From a checkpoint of a small transformer trained on Wikipedia.
Size: 12 layers, width 320, 5 heads of 64, MLP 1280 squared ReLU, 19.6M parameters.
Architecture: RMSNorm before each block, rotary positions, no biases in attention or MLP, embeddings untied during training, normalized queries and keys, some layers without attention, local attention windows, shifted keys.
Training: 679M tokens, 5256 steps.
Each number is 500 + 40 x the weight over its row's rms, rounded and kept within 0 to 999. Layers, rows and columns count from 0. Numbers have three digits each. The size before them is the row's rms in percent of the matrix's.

# layer 8 MLP down, 320x1280, rms 0.11, rows 243-319, columns 1200-1279
101:496494460513461478572453422494414577501526471498487488483461482468453424409558428465520444530573443477450459519471480482488487457521524546496458522505498395490509503477548456522441471485470500438528490531484554529544468444580478479523438460
100:561451482417490568501529470534513453539529497483445458521434449485526553456589527442561501515443546569568458522472554383472495523504466481425404552444474427472510523448548547465530553483492486514448485514512462464528514483530489489557555415
098:502434508530497468563501438470514530517467456510553530491442468510458476536531495512522443473494518502436491566499449488528528552459517477499542561567457423504506508459443446500475522473570467540528506400481504472550518464498411478512506452
100:455488510515471476607545600509525529538423622554460548553482512538462516482476448486430490549585486487489491459477512509536532408501471495514423506530562503512460527525556544475520551554518397576522539584463461423524495454488489598485561514
100:517541493563488463540510455554508474498451489504482496494470565509440514602474546466555581465408504514505501534496481494529551477538549549537514511518481452535497516476493503550469517492546387421496500505581459528555455427515522434479498458
100:491423466445543468403508515517452483422520473551520620488453471459457465468478502501427466471445494465466502438474550516511445426568556471499487387457412452491514538406480510541486487471552484480510481461423414446418508523515508496519491467
098:491494508495529490472488469529504481468489482539475569472497460552492585463466542502538528519470516488500531510455500563512514547449462458469509493551539485433523460479503563479463515515465483564558538498520539561505494485484511532503556546
101:455454486520513502479495538484508438596564477498525545461483536493471438430487564503549547551494435476490545530427531548516495467550471442488536488541499438548411495498560496509454436458489477460514422486467548442470511483487465463556486482
099:451509512525504420442460506486468555561456499470511516489563511520514506533501488504429519514525531478511408548497524503428455473456549480549519538472659486500428479488459450456424490516529482508471523423566533528476455496399529460503538484
099:494554524531416505480547473510543481465503512572511527503501448450542478512481560609513570477486546484433521469537529472503486499537431536570535460482453412443519476519444502527552527493574538517436589463423487504508471461513441529484547540
099:499534488506479511478541459478452513539479564481439497565541587538443468479547564472493517528430464542570527502493489528502542475468471539499525491471482431488439468442481501455483520477492524492486511450460500475545478476502513476476514495
100:516505495507559476507488473517522491559482392493481536500536545582498502465501507521484465494417508484526536512539473523510484606525489456473482450517444503605521548478560482503470567507431514446462441551455483539498404582529547541408536524
097:435451516525477494508453433515513485507466533512524513474512452512490535519519552466498506571558551486529489473447480471522572506425484554532550453473536478487464483544528488504436506505483514480543474504481425499432517491551526513531488502
099:496473495528543513525550532524484515491430507422455475500469448483483614455526423483507531515553529476479522510494474548493472482528561499479470499431566534484459576500451501426562509566462581449449559463517514525547484560477532479546569526
099:442466558458451502497501499503513531455534473484461451552490574488495489535477497530499469432478643495494449441570468519471541494505490500498569479417515461533419471481541440508521524538502525476534523480611473473512506479519462564482516530
100:539479484524523495478486452531516531529503527513510519493458482513520539471516594524424493442483477469500542471492494539515521379494650523500537465485500566537523538489519464513456500502482550441491472571486422558482518499433507472502571413
102:445510503591540526564423485510469496420472546487482491466479530482518531514560491471436587477508511543478460457568459435514486551477505553493471463512501563536523443540550520459573497483504507471455518444516520509484562497506482459522514544
102:566517522417519502499492434533466512523512451481506524522502538531495515537375450445500496500523504490499537612486525471505508453517515557460515443532505522513605509491495525542517491451486594410456499490482517518513500503509440474494465541
097:514489494470471510557452551499570505467527477546488507422496502550534458508536516584533538476475509500466403588538464443490569492574517479532437522484539501524434491535498483506550433496500506433541481510502488485487499473522480586494570533
098:527498513444478449547512517428549463575569504516486507530466535510477534443498526479437477435487485493520527506549594560443575404465493496500479500524494502546606512506552532511506501468512479527514508547518493502535574487478513467522488460
098:472544492460474523525514472525526460529538479457494480492483536537518406484586520467496515451535481531503466485603527546492528468491498516493490534554477550507387420557425520560543480418563480381535426467506504525491489438549529442508458486
104:507493521478486493540509489501423488517532484483554485459441504415449524485532512445486487465512458516404558436497493449512547493522469464520483484476443525513454565464560463467488473547463522419495573495397495481459431559536443475471474482
097:509398485448487482523500497481459502482528491424541488526433453466534547502419472484508541410504529452446498511522561373516478599515490446533564499495389538524454552537494506503533494595586545498513507534526478467499430485471438492513468443
098:499485491492481514494470462477505443494578528448464481518542518532509486508543507496452513579455492514507507570528515524500474419574559557510521497468568464526495496463553491463509467515545460425568543519467479467490462517522543522540530505
098:467551493507520547502475544533477529522479490528522513499522485455466494478546448443551478535570534496494490559442435526595453526438478407515497442503537490546421484452475539573516527497547492506477501473446493480492569589525434456490598489
100:504586478477439481461455458436517499474447491505507519492568496498528537530424512552563472467540490472530510544575505555500491478495471565536490547458510510549449521450500525502530506519471541497537507474494411488519466382457504466468496478
098:502571479509485522563534504552489474576509446497488494408548512496480497552509425420566527460455532490487541495524520533499516497529501546505449471481533476540513487520450444487531496501546466568502489531514501496478349462503506506534491487
099:449531510555472490568537470529458518456536524468539516457547505518490413461540528381484584533526453548463533496539481445492488504535528395510531455389531550451439524481424536579543545480472424441425532503489477463482540518523483523479468514
100:532388505453487491517522509594493479437476448479457498550499460546530507518481559418498579488565514480434474497533482481517516546455484472538529529483478486517534565427525439507473549518566482523428509547417449565469545495475489456396406541
104:454499513533507473518501527480484518454504535492539502505473550479459447541523623588512487473547430442499545477455554526498537487456530518514473533494457491502488521531507475499405472501481506512481546549447510436440576545506541574557490492
099:479489520546529432475486478497532489506481504478477510526550471463474495444510455579492550477429453475430518556514500503506526575419492514563491519512531452485495493465424483509510512421508497470497489500563538516459502487487460530496509584
102:476412513495466497573570467566470492469525512446540452488513444469484480482533549492508460485421524487528518443434540571482421519516465551485537476445513556501474555473530486481460486539542613482543482427487550469496506502564479533477485463
101:522465509491477520470456496543499520435497515499455540561467523423461509466508487484534492536436516552529472488510462441518494509517498525532554469496542512570490518482554525464507548494488488461529491574507464400565482468511548576536415516
103:449472492531389503606481462593579528550570525519479443552546516553506505520530568515533512539490566431459551501455513503486476522470398517499501461535458422566536413505480500548571492467559530546513429435480511465522479472463485539448516511
100:477516525485540452552544472489542492496441484435564519414516491533479513473539529459550530480491535513533493538476435535493457538516529435525507523530614444550524558508574562638489476533508480538500470493521445445513595527519468523459448495
098:478517495477440473481527403446445535472544509576502541592480531455461502525453503545470590492503518541465431484534518471514537500536465454504459466483529576502462477493514477585438533505485522495556476501502504493478552573533520497530462529
102:466538521502514566489512487485531498466476482504500568519454565513547427535543520513580501601530486551482502451498470476453505516484418445510478499528405503498465500483439478537511503467546525469531542497496499501561520498451471503506471478
109:484555494410499482383497510548416493466442455455527516545402539503494517481506510438522503508483517490493524495519543548470520454553490486484514521430524561481585485561539561532495453513477468503498537467490508477456538504519486541470509442
100:535568525470509492525502450465517477503465522472583478499448544554520436463515471503522472564498460488471501495414544492493457556550482499436512495436471551473514474558476434527508459517505555480527529498473463473505458486464485411432485488
099:450534490472553532523464504471477502474448465487417517511424489476481466436525547488516508477517503575523580506511575585488478518511507511500455539514418485545498476568530466418447517470525486478550430510551491535492429443466446584511463491
101:486581503530498513499507564475523500517546498500378482529484460547455498547472490531566512496502547499572531417474537514539468477441508546546506532400552517496507554513446443458597446544472485455559526516543534461506514518478543459523468487
097:420545507453452470577548506454537481506520505475514511528469486493442548505589510429522588542479460530475514484570536463533489481521511521485525467532500493542540466501520485486501554488603496459523495425497550480505493578474493493458471490
099:498562491471436545426549461435527515520505550588495585497454492556451489591546458426536527529558532503479443446466418467513518484487514515485468491474577532504482520555501500492490481490446477558568479462572479451506440521496498511478498510
096:516510502509478533492549495559546461512503475548497511465500549551490501440521513491524527497498471467539502516484498486547460511506548541530505482536588534407556528487522501485452461495494493523430484528442479474498575517566524512434512478
095:481457508486489527464515477449497500543461568515488522553545456450504507548489483447508434495531439524575470488483507494503484466458478538578497478422449424435479508524581506525546522473550502499551513531481541410540474522578465510503463467
098:545485515553479485508545485431584503458534470346506434443491452494514458488531549463509422517455489421552522453493563562535453557505511524493476521558475527564507446530514561530488494505474582538492463532462405491489459477458444485494514467
097:518505500473462445488535490541462513515425529506482568502547466548474477513534487459484506495577451503526484493457546424483483453495520517509550518454447497497444411525562491495560429561525494492443512539555525490551480413484507511557492603
100:494475486491520510513554443565446506465531543496560509498467509526518555427520481605471459509453550554570442453477439407450426489494477500524494486498439481491478422548634555500491478523464551521489571492522496516547478473425515488496530479
097:526418479459501510494451461498561509563557515441506569433507498421485539592549427576582533514482454470496505462590525453540466512475474508570493457506541454518476424506529496511561586523508462495464479465506489461500537500484473440455490501
100:481499511496481497429451435490501500563549520536490458497508532523549517473478555565517498524468431506543526542554525475471538598555436429493530530436489501595468495505344428609455490460473459450528495491529493556497515414424570516441499566
100:474550480509457571535417494511569513481464502488570575511517493546506528552420562516522571566482501472526516471456515547513513467510446474431499534497501461520521502439523492481517470487480480502536461526518563532429445507549504440491495479
101:463570508491555531508488519460477506467485457484516571477517540480499473502478473598486443481562469459527492541555484621553502570469493497548506494488514548536530504512514591464543559487455496416511487531522491522517480479551492498516519581
097:445499509425472539507514492507511568465491487476438390552499506566516512500470520493470518595484516507476473485475551430543465514488444495493513503441478537524532534551525467556512508506390527488510463557502569503488539487462500469484524494
099:501642513534551517424529508456513479503469504558503445520469505519471516455492553527418517456486444532483471401529465446499513545523545552499512466416565525460515476538496453534542473466512519502523476497489462457422499511492505523499498506
099:432470497523546535368533452519482507544478507522410484522488486458530569483499502496520497468487512518464474524535515532481486465550469486575538445521502524455518569396470556505438485560441502481430434507577479484459532497510508512497496493
096:523509492505444505475552511491506458499523500497516495503545489601503468544507443589536457504483450462508477496501418523576516556477488477528439475513470538495504523476581535419515586514510446456488463520442518526462399535523473506526499521
101:445492486528543523582540505486535505511514570510540518529451475555459478521509579558508563461487388471491539498484463461509523549527533442482494519469529551504534500567551480546440408474493463560494481490521461532498431448515529519481428577
098:472399487418510483522430486502520517416560485517538515522499500509515521562439545550561469468458504547491456481443485500534449464568441435546473544490433529466548527524473550502504534499508527459502481557539548489514456592513486519486451531
101:547493499496521479588547450513458478506504478550479504506473477435522486509442495442483506548538538509403452555452536472506439549562419484504477485460493509524528471448408452501550494473524530550498449540428516472533498512442517478529534538
095:498459466421481482408531502472488491510483457491567546486425476626483475499459558507475550424465543561499546468492536544468491470517535525469482540543465468533490470502445511496502542513435473468543466542508495516483534530546592500490453468
100:509440515551444492469503497527513519476546393504492540472510496525539595467448494522536519545453435557469543496432471423523533491463461482508452530568482438516451454572476532500495513607505443436461502493448518488479402532510479530493417432
101:532510517529487525456489494490498508536481537537503514453526522516485466496484529486485509484433449522543453500545441533503466441477474577374443494469481534446540509449482473449514560516515506476569549494584474463536512509468557552458455564
098:545467493482547576401469341530506456559495463469516526479513454566485446490508518470420479523496503459474481478452482502507478484453463527521538521511528518545458534459553505498537513558481439468545510476540492535535544542591462502521506445
099:514541480544526507506538557511458491467523417507471503476498458498440526514545498492501489488552559447516534508523478534537489523520502434485567587518482466516450552499518479547502520580527565484537530389436496486560550502580465461509481506
101:495494511529518519498509418457545504525466518426494554535534513473507538491493501568509537493492410528509551435501504474533513560470453514511515551531536448593539503468563499533476552566535459502496488467522490534529493535416453534524446498
101:529554534515496520482501477498450475540488457478468494473530502557480516538480522542553477504552451457548535470449463487466450496476564448594474516496491455445567531577565487502504563511418491560505484542490516474533506494472526423490465532
101:516528513523521485539487571435521473478489441506517508524539533438531484488536513513514487464475537504492469489486473611490565591476515487446511499446486576444537448445508545424383515497543433463466550519476517481475497502482529560515510464
099:481432490525523506453496415512514466514478530430520593475532478532528573527470541517617426514542491446491465456549468441523460466470527388458420443459451585434544502495490488505512521550538490565541441460455565481532489541512491493493467506
102:475440504565510482499529514521594454466486467569461434523496524435469510522478591525549482468494483435508535536511407500492435461526511552429495481473521485564522487488480465479501510431528404501521525486455494506487486466451424441487460503
106:454532503502481505591511588494379531543505488508522496488551415478487546511492522484482609480531486536550413525472459521499521456491441529562502492391565546531490513533543555506503482485482500506526516471549507488406495457569557420449461485
101:522530497497496528449560466582528530463447550484472543525566522494531570501423487494489446550450520421476470531492510539484512555518549509524506503498571558486519522520488544543458499498525487500487536490529472497437446522414507509481531567
102:512514481514583506510472491508496504489555514531464482502487515448554522506511466615476491458480477442511463546518484467523487512449487479526499468535559545547535471502424560484520490521500504423549550541508501477499445475521526515527542429
099:486528486494500490515451548472491507489532463439533445465434474522476440508517470550498545443531489494498495524496475459496578458528496491539531425551471532559517469492497540461426355460441517559422493511449497460492413516563510442533541431
100:461485495530507499480509560527481463507453550506508431496446462555510547489581502515468499526484554493542495497475503537450432514503554481485503511488501526509436506551467581501534527496542513542467434470464498522495556514467466439455456480
097:470495513528476507510536496446386510496531474472451450505443486464462495516485434497545536499546541571555523478510564524517449514528497393524497513534514583497499433485539533540498456515487515492478507547469531557491519509538493450494545452
098:477403494487583546472516473525483481469454487430459504550538501523432466531512431440563465530453507401443536491455455519500473514454504521445552536480505474496466507538518540486544497536516444552535471438474565472508511500493515555565453451
097:479587536554443517574543465499453523549524566520570452518540452513514512547497503443441502428534397447567518479484535495453489534500557557518521448518517517565528465432446515477499414500496466419486570536444477556451411476523538516455507539